Weights of a small GPT-style language model, trained from scratch on English Wikipedia.
Size: 10 layers, width 320, 10 heads of 32 (2 for keys and values), MLP 832 SwiGLU, 30.9M parameters.
Architecture: RMSNorm before each block, no biases in attention or MLP, untied embeddings, normalized queries and keys.
Training: 410M tokens, 5737 steps.
Each number is 128 + 32 x the weight over its row's rms, rounded and kept within 0 to 255. Layers, rows and columns count from 0. Numbers have three digits each. The size before them is the row's rms in percent of the matrix's.

# layer 6 MLP up, 832x320, rms 0.117, rows 656-685, columns 0-159
097:141115081093134096093146229137070157107146099159146179145087078135206056067107142141115096111180128177084121142142148111147107105112139129095153064101165146142130191044145174118124114141175135150146159151130101067159102157103091105071130138120147102165149131129125145085060121183146177136152119153134126128154109086115144126182161098070136138090155145146131123169071098101097151130125052131117143099097091138121117125111093060136131134154107077071145076169138086113167116120122174
100:148159136095150148155121151141122083147099153136131102162127197127152174136170121098092084145107123162080118138214130103111112130137086170160142135111161139105131070152044138126114122181111089129133064116105121119066126110143129103107140201154132160129056112116138134138140103090122072131125152107129134191096110171092151100196096078196080079129127104117119054136146150144142088080064144122117147112100122152123128134109107150099078089142184094147181128144113154084112100148141111
097:151136084154156120127084068165119158148107071169104130028139133094041176116143096117134132106096135157124156128121064159107136123188134130226113126113109090192226173099130138115072139159122143133110124105123053051131133115117127119147151124124042174103155088128196116183135140166118119142106142157129171144124141161117182149116148104094145149066101199108106162109136114092095160111103168108106138155101115169097094155124073150092215115156157127132154152102156131102109112182156166
099:159135130105102120142086073155097110127171154103130079179168139168161144095146165111178148152145091188090145177155141081120083108139144163091197081096130165115126127112144155119113203136100130091104143100198133121104080115120098150148101127150113128143139125117119133146140123113045146129154159141169188147115102144147183157134097149115082098135139074155145122131084124140102121169137104140185200146105189157083122117071137184154113105091173176126132092178121155098162095109106152
098:113130181105069175179129155074142175092098081123096131071183142143111111151109117116161146111116160102077111106082105095161110077101134167090129134139082143052105102079130137173091120123104091188108114076083069147100157127117129120117176130080128163122121067104147121101137106142217121055124172152161162121130109143158084083071128119123101130169143089086156077088155119112139104155130134136145133131142168127126114113193164166130112109169123146065115196142130119137105120161165092
101:139094128131109105165093077113121067186077141170159157104066147117115128132174146127142127160124131147153120198143109092188159071161120106125099129081161095120119064144106117111137092100101096184098146120114177095155098090107150102203160149126116124107058128075138153109149110160115114146130161146114118121157110138115114106149162142150149119084136073022190195121169126138117125169147130083125192161084063087133154183105130129115167111109109098164124072129146140138138099139127115
093:112114127098140098161162140097104129079118078166086148119147106117153142180082150121181114102084106130099145092138142089165196165171183087096061088120115141146102093175154063109126138140130107137115096118051171123123160139132134129103113081098135148157116164124105184128147133109164153067146165122153170098189169121143104081088102072137129111103145175119112157154139108123166119100123107116135168035100136160055124109116101143158165127101117136130134147195184081103120133145123104
095:080106150091105123082067132071103150079095068148117085149184145157179105149187118119167083123120091073136190121158111134175079075084177198105130175151106133156206114137104153127101145096082152097114131133157131116140073108144156115155191174171148130122109136114102054057098119087170157166083124122068096131123141147101117115102160159131112097097131103045141177171139107131110069138123167140204141121143131090133138115140072131112141129104070136091124109113126163130074116081097081
102:156150127149120159100067112095097123163105130133121143166110190074157132175147116127141162151113208101175157073109125113125132119175129101121133112111109123171181152164097139101164156065138125129131202158088133218102077187086129122073097180116184107117113099120092103135125138158167101093094087160144124085105160117123118119118140125196143106116120110141143084097116143136121120092137145087158088133149081157159169110126108111144200128144154086119093201162144101126153132100096160
099:122191157116132128142131136083084162138132149141094132144120140123120070130118053147089129109176110151126136162088173135072098129055145091118144115098069119099169166209160128148155103127052094115147185134066172094115128161088095082146113113180150210110162167150133118121114148122180144209161127153132111147087169084073112150085149150115157130129086121119123139164151100136113116145179133166098185183101121080109141155146170120107191103121112072078089160075164139163121133106092142
098:116127129154151120137156152131119138132056168102107127128146098136153141096130129110123092094077163108147147127148172107117146184119176135088116096151050135110133104144119096133133143170143152159152123164139112108143099148166133125095107043095114146157084130144121153202100105137051145066100186099135184222127107133122084127087136139162105113119137138101128111123106170133140119161112114178117152111107166146201112142116143109120095124153160147180082130168118131144135093117111124
101:060115085071104114112160121128191130126194105133085132166119128068124097088083132168134193088153137109129148107122127127070157191140141101097165110110138100087162175094106131097120114148133059127141111134146128115132150138158143099157124078121126167176130188142113107162176139122138096149215098167115152071173135148115166158126169141114099170161122081183154116155168158166209081142130144070143033151146084146171158095086129133105131087144065107105143117127179118164169107065137116
100:077091161153121127170109174148129097121184118112102158108182079153184126116116138143163125155150077145124136154110161174038105163137085069157176097121173179147102065060129150153073100161169157158118135171133119142134135125085145180116142152137073137199161145169111054113174051139108143113127135138151153115142096119103089174128103164133141108083053089139171138151102153127136141084109101096106121179125151183117110123142084113117149109087129099121064109090120132146102127112086110
097:097121102202137087098136127103169137134136162138177151170163120147126121142151167080033158178131118145143170142149143137165212105145198165083150125105132128155178109089126130106109065138052168187110135115084154167139140110126122137115119160105142106051204105101101109168091124158128138193136109109141111110123153103127120132138060134128146119103084105155142155160094173080142143119147141164109125135148155106089148081182147107167120117091164157147207147118095103071121165106146192
103:186153070098074143127097127155054134112142163132155093130146102185113136121107147121140111100129149113104097135121147048113125139133147161114102137061126199110109113134140117086136157131175076152117123080082159155124111118095112136104168101121136085170147160148066150151170138200185109171180102135184230155176084153120160094077067128148115118105123167126105120172138109120157134146114123159141096134122151130125100131121042184150116106084153119142182219207121107076125175194081088
101:143127155151130118178166178144169145116158169162157090209177127142179130145108128111175136098135090090139139124078150159188141092120206129141132121099145143173135128079148129099111109167098123096118098158133141107140172062085171105130111124075095141129184125122116141178115173154124091107135128138125145139133144117167133138087123145116100149113145095124160134177106118107095086133063103102086168158089186109122113120120156111087136153155101103168072143116152108176116090080187171
101:131157196141068169129152160132167123104175170114110124146149088140188073162136060077146165153078114122167188120177132162122109127106177141153120116087149113174162110128193113140052110203138077159141135152139136148103176107127121131094087136148138154144131130149143086103139068160103129127169066114198128089148190139127187177157088133148144120124141140167121172207153128096139103144163115165150136147171120102120158138142121153107114163093146124086190089144108122096132051089134107
101:162153160117098085144145113125145138170158105165128148135193123150225090165174131145187074115195118147101133128170094147083115191140110150155149166153119167103167131122165125148097119124056105174135146117090099145209116130073156077153169138172188241138148168073135118125153123080134097148137139121095126124153089109115095091139113123076141145133150148144151146103151129129139119124098113104135107159108122112111151174104224105121101164044171188140134136088148126089165094142108143
099:094131123103130085148134133103021143111109099129154132102129126101131099135066129144124123109100155139177114115156123126115121128070104129086129139145136133099186115090196129124104123101186102099117096054101152100106109086134166121175110107045107097109081150075019112102161113122096145135121141134139138124112123129155064110122140118130170114092136141166135111152112077108109137127107167134068141076137119089078118143119107214171129135096143159150085137079088202125199176141166092
103:081139194109183072174140125122109165194141128136112135112116160103113127152161101151142071152048153147115146162116124137144104174140078064133106097144136166117130058163105147089144125165173133081088106146100110151148091131171098063161139108117139115138080178106123092148134108171125097160092136128127086124146110110099179110108181101163120111151173154165119170111041153157111115112132166076066138133107048145137117144139159105129129163157154091115143186080044116041127139127157186
105:093105153138147144168131176158110151179130133061142173140119158178107095132129148129118138132109100119078105170110143139138171171092143177156191157133167187146155115097119119079138124148108104100107089087149133089087149122101108127149128184135162100127078156147098129068151089083108079100109101171152104131182061180138154180072111114105110083168079153154114114108079141141170117166097123112132081143107086109091121165125114167156112106122187147081121181115105172156143110144181122
096:135149127116108152164163219158125098132104140110087130142144104160155113166119158102167193156076128122168193095120086159107179161074185130074131132075118129154150116113143126125097173134092115126123089122156082145099144179128135114086152110106162121103121138089126076158119207146132065181065142110109043128160134144169099110074092123126107122111175124118123119176081079123141114135095193107150161135107109152136162184165128154033125164134123113168147080092095073128110104154136124
104:094174111144141110121203146153138148180164162156151125111117112062163093138138116100162176115134080132067159121141169103171113092131064103084132129104134129152132169132127109084142100145122136126108133112153152142199115121085188121135173118168150109081108125075114162121138144093087217122143189129051184225116122109203101110126133133187096110101078115102132158128112070166147135160127150146148014158217114103123173112108153165176099123075128149109183133194127068104112137151161105
103:120129125179074167092154100127101158105147144110148143113110125140136070081148094110099174161122161123109118110201145135125090147140137128145131082132166126102108090065157152129104108187147141141159149117149085099072127097197052178135142189178174085130083092089068147106105126098180121148075121138112170147143168096151155114160137177120175112137155106202093161140095128139220147119065100093129078122104127128114151168144051134152133125165121086196130079094061128157177147144142085
104:081144091112099122131172106118168101167094136073068158142112121177170142124085093138170105156151133119122152188105134175075065127090165124137113081092132124120182118054066165085093126121169147130189129145068114121150138124118188155104068182138086158098186138153113154126091130096118108129098152148119163128152129157126091120172144107112084081144128169114141156125130088121109136128116102159150170154128133156124121092133159125112134170128176119136158139048104134174192111095147132
101:113106113109096125084141130130041091079100126075152160169147179136107098159111089154115168143081136085156168089125139080134197112064128119219131096133126143120107163144139126152138173152135046117136186112133088103136114095158076108110112130140073135115165063090142085157156085126167163134123126176092145203101136143105137214128130133149133135132124125098191140166190108126148194147097143085140178131109108159115126135066093064153136146099153107135106103158129172138105116170173157
110:111090130076119139113102081167140053112096125129097120138138101158156167088159079099110096096141133158114128111079057090137127179112167127152101104152127122064153147142119102080127087098150139129138128117155116092084125147092118128140152216142114065152051128143101097154083125161130136154140128071141108123154158167045076144100158149090112155100137093130130136148118116103104104108159146153122115098122189079184131113119182150136135138184163170164082101186164125114093045108100129
105:125135123138131155130111139130152182131083170140165141109135164145117115159124075120161108080110146100105095126134118109084116146121097204151139156102117148107080117098090103064167126133140133124167152130095155162128159147169097172074161226182121093110154116154094173189103132181138114098141132100151129074124110225082095101158133107135100114154144123163083133089153119151091159124074109173182106098150110095128099164159097151146089110086055069133129070176094080203104108215139102
098:197162127081098194057130141133121127137109176130053177117051130087128093121110123114084088133125175152130125126134113188110102106172192162114173093125140114158102141106123129161158122140147097110088113164122137122080119065103134079135118125141154161126060174126124087094143125189112135147117167176153120093136122155116081122094151093133109109112150088137149146060115084161156121128152127139116138118143124112071083163097140203124112154137154156133168168149128124114141100181165117
105:120162095092111127116159107091114087052086119115129107151118122092175148146102134079141113067138159128139099143122145150116108051123133132087084114170138195117172163129129167112110077131181115154124117178074116143092138098118140079125166081149186094132093109070172131156139120099157166083089080149116184139113088168146075132089129110128046081115083130141094102109158121117113152123183101095149111110152119068098162108151102112181102147160109113113095129118103138072117154161111171
# layer 6 MLP down (transposed), 832x320, rms 0.219, rows 656-684, columns 0-159
094:121108102124159078056136116181125138172157129101146125151087111076178119164116190144129117170143071085073101140118115172196119069138091095154066121115168133168152121098126167127132113107113135200142118157179099048142147174090139106103092113172110138141103052158152099083123101149144152077150180118103147087144155126123144118143219093147105048186120120106102136170091116109085128033174144162087104084100139112109211152134121087092112097151129145122118095147130153147054160129147144
101:153176163102142188184157168112153110124132162172192074151164167114150160147176159091104057136101051110113074154108088068145115169138147110207109111139157058188177115162086169138148125126097134129082185105082144075095156185206161118110142163089123111152102147126107138119118111105126086075189113160123134120058075100111094126136122127168088128126131123111179132124153179173090128132101145142131128110106154149179082154073130138082136117074133202121154083117147142110125116139130136
099:138162164116088070114130100136108145117047155118119074143107130078149151123129164064104104104063152141151111126149106129125126136129130087145069143069169113157132140145100172122138157132151051131142157085087150108111135089130141125119168152155094075128213119147124130202108132126062141117126079191251168111109102116089090168134138160077095070075160142137126092098124155148160173120090092105174141181111160128175151086075142140158139113125143089149115141148145105107142149103175132
090:149113147171101087120148125102108159118119130138167165112156107113108141162140114110116139075129080073114146164132096066029112086115164162146115124056148149109104077077146144102161086085080134154135128068095139088115127195123088119157135180144133104118142148175093158138141111111103171146072123112179115146084150195133125098155095177146162105151140105156088131130112114138124150135177177093117144164135128098142135127098148112163122206200101118160146106211092142164156079156125086
095:133110144156162110171125125117177122138171126157103113114147132137133098178113076134123192101106118121097088157169159140059083096101139155125136179141156075103078119123158120097104111072085193178170128182111144137175111107118112119137117129125125099154182169177123160130165100148161129068120117180148107177134193110099137077132067129117096085167122115078161087096189119142146155127071133132118091159185151111164124081109142170137107063151126183188106099063133176130166099162103145
103:181143137114143141133170054107148130127142177187159099128141144109119067126050138145166127149085140125136098125086120100187174054137163092115088154112120112123132111146162132118153107104113152101126198127136182132092163126123087115195076159141114152161086152105129101161112097127127141118098157116096183142200154149127095092136132137121145175166073181139180120155144142168163080122106085160085121208125163094126106089134145080133130142163129120136178098119118140093069179067095119
110:150142090084140143255140104140124138090182149184130152077105116152161129092164108094158165133143124116156122103159141125084154122218170094107147100152096131138098137128146121120137091114132097165111184102124165170127137131142154127123130152154134083131155087119113145127122137186127180126135126107159119181111101124129135117131120135141186084135110165129150093125109086147137113178123153124150135117128135117111123148148112149110107093093130099130144117126123120147132171116130082
117:081143118140147147018132050093100182132185077143145155116128123143088114135066160105156130117159059205163141101145138131190106127102110126057104114147125143211072144158126095134125145111107180119164196049108127150098116089112128124170101111151099142091134154137104120152112066126114131064161095105042167097146112105141100078112159097153121139160159101117103167108102078149100131168084132083145122127107126086143120175087120138132152120111111187100130037081162196164139082151133145
097:086121147141159099140140121090088134086169148164133164168121141090131132127112126078152127073138158103112147139154171147133123106114158154102058138122112160056131144105171158103060094124186170161093200162091198158103107120114101101095086150103145120108081119113134090125147156107065140170157096127169067108139101119145097165110088100211187117041156115144109121075133116108116122087149230148123087148145136134104157081109118144208111116172145082136168132132151098133155116157179141
102:123146122133145101108158082116120130153069141067140117138101135116109103122147094131109130118130108042150195089099156145163119153091129152127085157138101111146193125171112154118160103125127133134103147119144121146113132096083048122123119071104058095119177169109176075090180154086115163104169159204131129088117121113135058182134091147129132140113121148126143144154190154142115116198108115099165148129102107117134125142184116141109107129136144195108172130070158139064135099190131159
102:082086119190147022027119160111127147149153136105115152078072125119132082189134141098145139112122101151123118125093132136125125160096159119142142101169139074106110120109101126111115142181107184179079147198120069164107092140135120138142103120132106161122126151149087109193115091110161165079112126036099194156122115113130180165118121116153152147164182091120132085089125187120126128157184141124167144073081174113090089143137129217090135155159105117160089104135030165172134144152125152
099:118122090150193131166154127118117147151122100127110101121164162162119099180127172150149109130086144136063112152080079141125157096136141196117157152108168139210180142129129142086061133151121126120128129120131124193101144124170137108132109117131081096176199120129086189092101142117117119114113144151129151141118115045112083153087108167157152126133107118092180149111193107164101102120137130124117085112100074152080109188146174172114140158109146135170103093175178108184112146055163158
093:140119183099094079033138137185146134130156113174156126107114101148107160121073043126067128177107179106146118114108126114177139100131138092141070117155096149131118153153123110177198151133060123155134143087087103148156148097124124140114120077086097124104159076131165103119117135101143148163119127083114154118170107168133108098101086096156127100113119088141109082101090074131117126164079149084092174120137105144141137126098164170189173181137123078124129161177132076161107120123129101
102:089131094097112111231156116129130106224121120109115130130185126126203148129101087088156115080169119128126172130097140144095101136093173149124096119135113082126157144159122116102058088126086135097125167117152088118087111120066120161161115126072173133172135124112131090115133107125147131154157168159121136080094133126124087166152172054147104151135119108133140109172129176125188107110121123132098115075088152116084129094177182099122127148162152168153118141130143164135152148171135082
109:150131066098142081255149101153156115154148138133118123096176140102124144132123126140166165131125162105110160136119167140113170112120160131154128173155127139178141148122180131096110133164086130130111125121124110237120117093122147084126150098120089141159120146145094105146094180087104129108144124124127126119180062118144142128115166155080113202130091140108117128167117153104149098139137138169126072139087173142113119138141097122147148195128093090116076144090139116016101137122108110
101:138159089228095142102184168140071064153064058125129091171197159133171067124136136090169157112113100088180099128126092168060115177128105155153121148123139094135155096123201120123114150157186117163178108157131170133165090131127140165104139152118116118166124153169091139143183132181136143146150109134167152152141141082156133156110072130135138122102152075064180165120128133120105112091087133138110091156113109141056118240140092150114094088160100126128096156149157156131107126102106129
106:162148128116141125082114100092136136067098157107076152127174141129090124077162124079183206125098124105157172154054130139125120158119115104144137126090138192098166121184087163098108105115109167089124136190109106192185127117085114163114121102088120119104174175120121072166139133202105108109148178136148129114199144144110109145078134105182083206178121131109174124143103096157130181114163177119124146157104113122091194098123104116139060091106098063121094103076107107065134130139177111
096:205116186108199104107138087101127107112160100110121126147120171161110099088140177112123146116114143089148037081153096176109095127136153168124146128132117150097171157133118114110188087096039092076089129203112114080096115107058167062095098167182055186163118095141104145101126191139113122194100138110124110075139199136128178094085198146129085154152099115081119160134130139196108119150143089168089160119097142120115099171167096149146121161117167184147108129125063064119081082094121169
108:159174122157130110178123098178178162187124094172112132085156114102143075045121130198159073115155156114189084098094140120121168088123153120153111091160118120159155095073082103114163133097149115105103128112123139126093097088144162116112115137082155117124119157090088150082168151164153178128129129178078121148097147150122020105128105159151075075141104083198150163152102120122120101096116078120116156177135155144147139198148121144114126108145176144164073094111110128198158138140076169
094:113092145137149043100147098133099136118120143131126071125133081105128128135168139160137089157110106189127130140128106115094156133143141163125153111142089106136102120164084121136098126145125090109177141157091129120161146113147062040180145186091083108121125152159136159132157142093176100177118073165121180120169084166107185177110119070202119133096176158114130122105106091134151118084113148174118115152156119144078135116165123128094079175121111160122152110116100088108153056102116121
096:174092177148111097116116183168106130121102097087094093167110156171102161113099130162118140089159100142135133085182128203128092155088127177161158165177088200128105141134133169139127104115106114156073141122127138122111091069069123119108133104124152147168113138138102088120139116148054047097089092123139170114140173154134144121090153105149138144197139160075151145078190122157132116146186158147146114141138191134179147120116125158143096046136161109125094173094092105121116143131144128
094:134138141182142132080132108136120137166126104139118108159113173142116144146172130145112155104075125090089111074123099197093183122005126156105139147159101101128124132141155092104152139124159111098106106104178107120119090108141169052172100118129105206108088137124147113127138098136131139127147064114127055109150151109159164173085172127090160157160111136116133152109136136125089160122099118159163204131060125183144056102137091073105167150119131136116133119047140129108132131140128136
097:101133156165128138191096114133150106134098158147117094129128093094219165106144097141093112049148165089125078078129158159190167083127134099152148122174179143076070113136116136142121111107137138125108135132151153115158108137075107086078110107113158104103104118163111160102209158156142192158149109108135151111115140125125137160154095122114100134148193186089164155181176141128106158149105144103132125024159091095110157132111144193155117065106146062090192148167113115124149115104030118
098:119134176117100120182097129137177119174163119095114156172119080103057161169175092097151109114109112130075191137103119162170159138124174187159137152182146171127151103127081166106084065111134107142129155169077112117098114128153129135123095138125110153091126144107132085125141204158161117110160145183142130167127160089085151071105164145106148088122136103164129117149119061132119119113180064094124140171093166153108114112123135126073160138140168102116150157134194111103145103143154173
105:117119138068097139141173129126131160077163104170126209160116113138136140087124165116128169151166139127207116137083137105091149166078140112158126117138206149099150169144136150118166129132144118104141149029142135149133121143153177148091153158170131088155155176173174140116138148129151166082161198086163135116171077090097083124153131169117154091153118138200098167115144093108103149086068184091111078131141130153183164138062106097141084158139099165134097131131105105221170120146134084
095:110147137081162122080136183128131172165093108138154143143097099158092197144135071145120121165140103169130078051168081136136131097125147101119147067077127172103115176135132193174161144097167100110153111170125124059170172183166143108178111115084104143151138147133215150139147121112158072139161119076104095128139126131112113213102066131142112103160125169137166124183166119108126163128177091111101185118130085118121138151123183129149115087183151113130137142111147150098098166152101153
111:100088113152096096094110103196110058158098196171118101119139119139154103152195117166111111070069107139164132139075117058133131171116132115069069123120116112103156144115168041117115093136148142161133130151138135118087118109126111128135140201131139086168145135177122162130105106142122164077106124103167126134168129123069080163106143172104072147132110110083093091130103154140089125120180171188172060111100119144184094099108165119127124172137191134161140123153121130124061112113162127
101:093156139108150133094150137095142168071059172124111121165104138130104189105097125135159099117079151119153122148131154076120137140172100132178128141099186122137123089144097087095145102153137144169152124077126130124058167168108119118067175144157114116142156139176161159182125165184146096128070100085124101122121126168117127092170150100155155130154124119128132179156132109138105123114034109133092121075186127126125117102141185112143088093099123125126095074125082104128087130153123096
098:150092175087114110065101062133152127120102144167167169066045188139155100107061127103098102156087191127093101128129141086091102220148174173106105163138127109107127082131120102106158132117096133107076059149077128125134157123133133176111096069151169150134093194121169108169119133157137187122055105145103107118127124100121221133087130127098141089146191109180071074150197141112151137112094093102154166122139078136154133080118170189127153124125105096175164098150190157093109084121139143
# layer 6 MLP gate, 832x320, rms 0.117, rows 657-685, columns 0-159
103:145131145063185117148113127146147099072136149167105153083100091118159130144141119121094109126098157144146141091114094134117157126098146087115141144127139151115116142065123212172065124087134135088165166146141120084152248178189189152122128120072115103188170051155166157159109048085186111144147180153138175104139126117164087193112110126128113099110123119102118122097102106102155075161087149129126173115123128151141151073091122102143131114099177071080126150113082124142067098148160095
101:141133138112119114164110092124117102125190102166112113098178150104130123144124124185220105140093128134083211196096129106152118088149106119120092087071069132164138165123069220162085144122124086131073106122131078170130091097101125104136131137150131126119116108118102096122145118139113130103094143169131056099104072131086136117160131163086076173110176110165087113181127111138142108050125135117154134199100128058139112122170045188161186116159109176146137141100113148151119089122093127
099:068134150127113082170080099140119216118154086090167128155097103106134172127135138065107106127116135170123129129115152168101140194066151069141087099157124166123093175139130177149132042095135070159122169114097132155097109101092119186118143140102119075114109117131129116140125155106068119153177078098125094144118119089079083110151100154148087179122073152082164081073144100119135096180128124084121095124168075121106143118165136142154110140113115093183134088138091156169102102130151124
092:127165091161093109148150150159143146131129143123125089073133068133059079151108165132102136148145101126137123098108161116124105098123109129146115143126092151102107115135106164111141161091085163091137136102083158151115052088159104148194094081148114097095164100156076138027083184095138119142145159101135162133113128065140107123103122130116095153086127164056100100148108124197178045165141087124161133139147118171123101096125135117124158114149053107113106105103110104086148135131167103
100:160123186119120108142197132138140115120152084145130152122170100068172142130082169131103127091123112091156130147143202113077097167144128103129054143112099135076137060139138156083112109098148119128098161110128136137160131169107132111099124109083107107062065070096195074101113167107130143121120183147158076113174101167144150100099098194130114091113152121115128148151123092117125139112145147082187113145123077135075147167081084124109137084172196095085151106076150119135133150128197146
093:139197193103127108142122108132137128148110097104141161100163079132143139149105143178151125097097166121097126082082188085154185089172165098133143178138121117126134082168088121115088106126149102146114167087112195129087163096159143098105116136089131110078051108104138143091156160182237119111116160086107180085146150110129120121100109099135089137112125145107093105166150170126142099080142137093129138095104129104115108102130174141080156168070109101124097100181137169080108127089166144
108:144125143107115125108118084105123106132088097113147119150177125136214119100151191149104072128165123144075156162124126179097158141090102155144162155152080178139131128184135147065142051148158107128152081155103115126144136073134110120123143132180117127125151135124092109119100159131211142106067112103133190170102165125171056083119136124137140152133123078135138137141174157106153078173110129118172112138099140176139160076117083115099188105144107111194183058124127162110091123134178149
095:142094099123129188122147132111094132096134107148213137112104100142061152141107095066122143114037167109116092181119149117105165077122186087107119107132127147151145099116092115063210077116136129120164147151126125102166092151110155152140125110142165111100143094132119084105148053162141044135139151201171187128092166122122140152163108125196119088121071093095086121112100111162160132131129156106088158137161111097117156085173130148156071149147106090104137190082033093120122140087119114
100:143111113093140108123139119186147129118139183129167138151130172168108126108162084161119094174152175090133129159176092134098076130173104146130074164109163173107103107101086158166160133157072131153109110086111137114187129137172167090077183128137169124103075101108074178194071133100100147066061132151053112141129099191151155102082141146115115148114109148111152106176120082130130133121171164139139079140181123172099063137146070104157124111105099188132072040134129106134112143104078143
100:115051144095143092138083114103109155125159112146109051194125119152114090138143100128128225108048137143112120154130136103127133135133144164070143123112081125067108085144121143135079140137160059113147187159141145115109149155141085190086123150113149106135090176128145151124102139172128115181091159138165187134107082098089179079171171156129164129128129112159103117164128136131147123166144094124148156136157171128119109135137143095124124146091166151124195167103100048155097113096117117
102:164091118122103168124115108088198129108124116115149109166103118103135135097095149167125145157137079094146054158122127025182094111134131089092082088137115151144124127116109107134203189131132100090117178108129202115134107171137121154111151120123132180138081125101104083124091122170141077084113105116105128187124093132083072128096111126155116124087137108128133134106066127084104134179112111138112165141120147113116090208076103095156086172128132153107107164133157155116132080123085122
100:147112157152130165098200098130121158173111101143159062103130127168151093112174077098045155127116084135177137134101150130011123177144144089108076131109117123135070178127126122117143145141154132101129111183119123068184149158152140125100148122124105148151114068170150151089113097116108100188147107093084114064165144124126161118115160066112067122059094121126074145153158109169093136157103159126081119138180108198153138112131143050117137137117107122098120106173107150062137061112124100
096:162067116100154110151169128169159139107138124139116125124109094036144076139169163160160106106141153091079157112174190163130104107170129099141110133171148047112151074087065141098129103098110104135212155127129143066135064180172100139143120098097108152070120138143142129161111142113121105093146104046149170159182111176169128122120096192093176102102171128080121120064118108098148128133127133142157115194170154158146099146080055136092153093118174106133137081133158110150138126115133128
099:184124105124155104065078145168138159131139135091128111133179154142157117113130111120152039120072116184107126181102147158136106096158134135159147167106149143121158111136194133186131140171128121115161109100130157107134110104089162172136192198208090140198150142083092056150104113141131148098127166060153136103114110090112120154146083092188081157176117146083110184136095202098113148146141097139120148157153101065180153178102111125152133116080086118154135112115113175201098141115196151
099:119100104109211115149125166113110086105103142101142055124117118087078136125147070093087120126129133162137152103084108129145118116161069140122133090178110156089114134106145143109097117093167113172108187121133111140088124145156102148101182146058166110149055112155116142145159133126085149104111099085171104114154207092090073091134128134099152121144187103124135117150147130153126040136084123156151136067168071111101118158198117124106175140134161146153126103123144114176050157150171150
100:086140136103138124154159079106157095133135150163170106124100156119183106146095105122132138138160112142130122126155122173157137153166169132182093138149107168120084142097151132210119093077192141203088127089202152068146100149148075091143189126092167109107126140129101125126081118180079154117146112095061106116084109133055140132117093086106176149085070167090131102135121132133098140170136134115138137148129132099092173098190117127137114036123130194086159145163128132149120141136121169
102:116165126023067158111098101131100105106119111144109158141135135062092128082158089186131163102085145153100098148175129105158132070108125088114106096063135173039121196130081063132166159132194149090153143106087141107080132112188176176122095162118133093098106139103090129176120145147174145155160125111147100135124103064153139132103143172147127139038150087104112077133088167073123084146176172150105114177092125137144199111102135087202095127183156130107160121151128140159150218120168155
099:132162153054154118140118138106116124113119113210123099154131167167149132109170169165184107128082128167156179087139112145151141096098116144121107081092129115141118193112116135106200085089140060126119079131148132148088131142045172110109080109070119108124026106122138098104156098217150120104094100161158146157132145157123070156147121115105094078116094124146133154156119142166117116084105097118111122105198141103078140174176105127107124104158103154156135171078167188137112115165151119
102:116089143142140157110110113115154155141162087142111160124085097116146129092149132083151103123070151081127132186091141172099105123171095092198173153135130144139115096166139082094191126178061148143210222149114130094146115178111106105125119097124143113141146145160237117134119137107107129083123162105178132095186165114131133102189126117103157142084132094131152157100130141169059103142127154127107153168113155106203152146122131142082146195138173118142138134135124076113117159121120106
097:099140142150142147126093116097114087173098083154122123105062131116077143110107109140121131130152071134123099122157148099126134071116152128123168109161176144113096202164091117146105148121133124131105163157107111150182149142102109136163149113100133145117196191077125087147113142185130111162098185144165063105050097129085105139102079120102088173112164130197085133103146056176033085101192117053119084132107088137143106118134177102165156172104100082137139108152120082147134167164147188
102:139124154138146097114061120139119124112164131110120103087137104116156145166153116111172117139110129102143151131131152085109131128220105180114097183119152135136097169182110104138095151080142138131125136107032127116149120097088131173133169192193112130160086125148126162102087111102103100128199122134071137073104084133169132179170134111138084130159147112132162118155166134167148102125140113156100094036121130101139097166099122113124072064117099161148136162148148127114091078119083139
103:236163125150121108060060141118195141104142138179063165158165131145163134125184105127127096107142145090113099119120130103155127094092135156136134112062160130119130122112122183136103134172140132138088140118130148080082098066160139086088072081119121125090136192162029136116132146113120121125136129109158152143172122100158174107146203154173102075114166187149155117149082159140084118082115158124101195088171127115112151135122132129149119064140090129135124175116206135158133107102095126
096:111106148066024123102107146122080155115154133142153152119092159148173123104108120113122134063068096151101125085148125103137147096136090141127120090121092122137144135137104150118111139174134129131131135178132130173141094169108161040176144122116065127077151095144193117133072125092114182176172128069144148182133107107158171105134093128088165137188110070070133150100139094164139099136130230107125166161161170179165155112107130127083126120153135076069183064146131152157096143116130122
105:079170124164159081109077169131139107123133159087155125114161180159078133101134144139159133155128117128167063154136117140144178156136118110135139059118130158119169146064160088165195106179158146128138113165043129154134097116106130165149126097147128103139117147150120167139133106063116120095070095128164118141123069130108167121186098123132131125115113173082106144124088153172145090102114121140132120085159112151120155103107161097026150107171130156133097072147129186118114109077094086
099:134142139164152093116191171088131110148088121125165133141089148187138131130162138177076156137121137143123155101133137155138145163180129104073132130150123125147145104106124149084078134074129131128123095150131132102170104115089145110100130066140099133122113136158121116095081148147096134170049125089138192112094091156137096007176125119176133231110176172094100125111098163116142095090073166148104130184087134124115087117124151115104119050146170160142109134128110131086117159073153162
104:160141115175145121070092137145090121039099138102140085087109102057138165095214064109073108107147142144127072143116046109145145152110124154103131110110120160177178121136165072153141073146086144121154102200120143029103100122154158147094147091154127097140133113126147160133056134179117131122126052136190095173158135117188115121118179091109126113077100120076120102156131131110098145137148168158094106144099108098104192158091172144112192135138184170140100093132160145104088112159121085
098:099155134127149110082091103129136137155071151124119151123121154113083170171171121169133100108108107087128116114134132129139108108106136115154152086154129176106132106129140150115159055152062118182102158045137074148119130084100146167133125195111119178087136092128158160161126086062155135108093094127122107098091173140152115137177176091148142078127132152100171103096126098094105141114116154136072126089123044143127116102161152127152141093146130122117098106112136110115120154135115096
098:145142146097101118121124124148156113137131144112212149142077096123107101144179099154120147175148085110060116074181184123121107119116178223175154126098090102084110127154132164098119150156101138141163101119063179081119166059167116216160081083179080215102148162146158137138079113098144146097083125103086101161099039172158158082162144148112174191166154143091130142110145145076182131125176136149126159067153134149108146137076202118117137137107116155172162150173142115141111161119072136
104:127126126169153117144089141171138110170164112114172114141159131144078087168187150168153185111080145121090092134163151147117171161140091093112112175167142091168072155107141156100100113122117161073123179158108191136067141104101123110131094133110091072166143159113131156135145127117135137167118164117135132113117189081127091127173167177099127116066117167099115127149164122145135147131088150072187135123075121132125103177086059151168157142093121137139131124144154055121101138125165019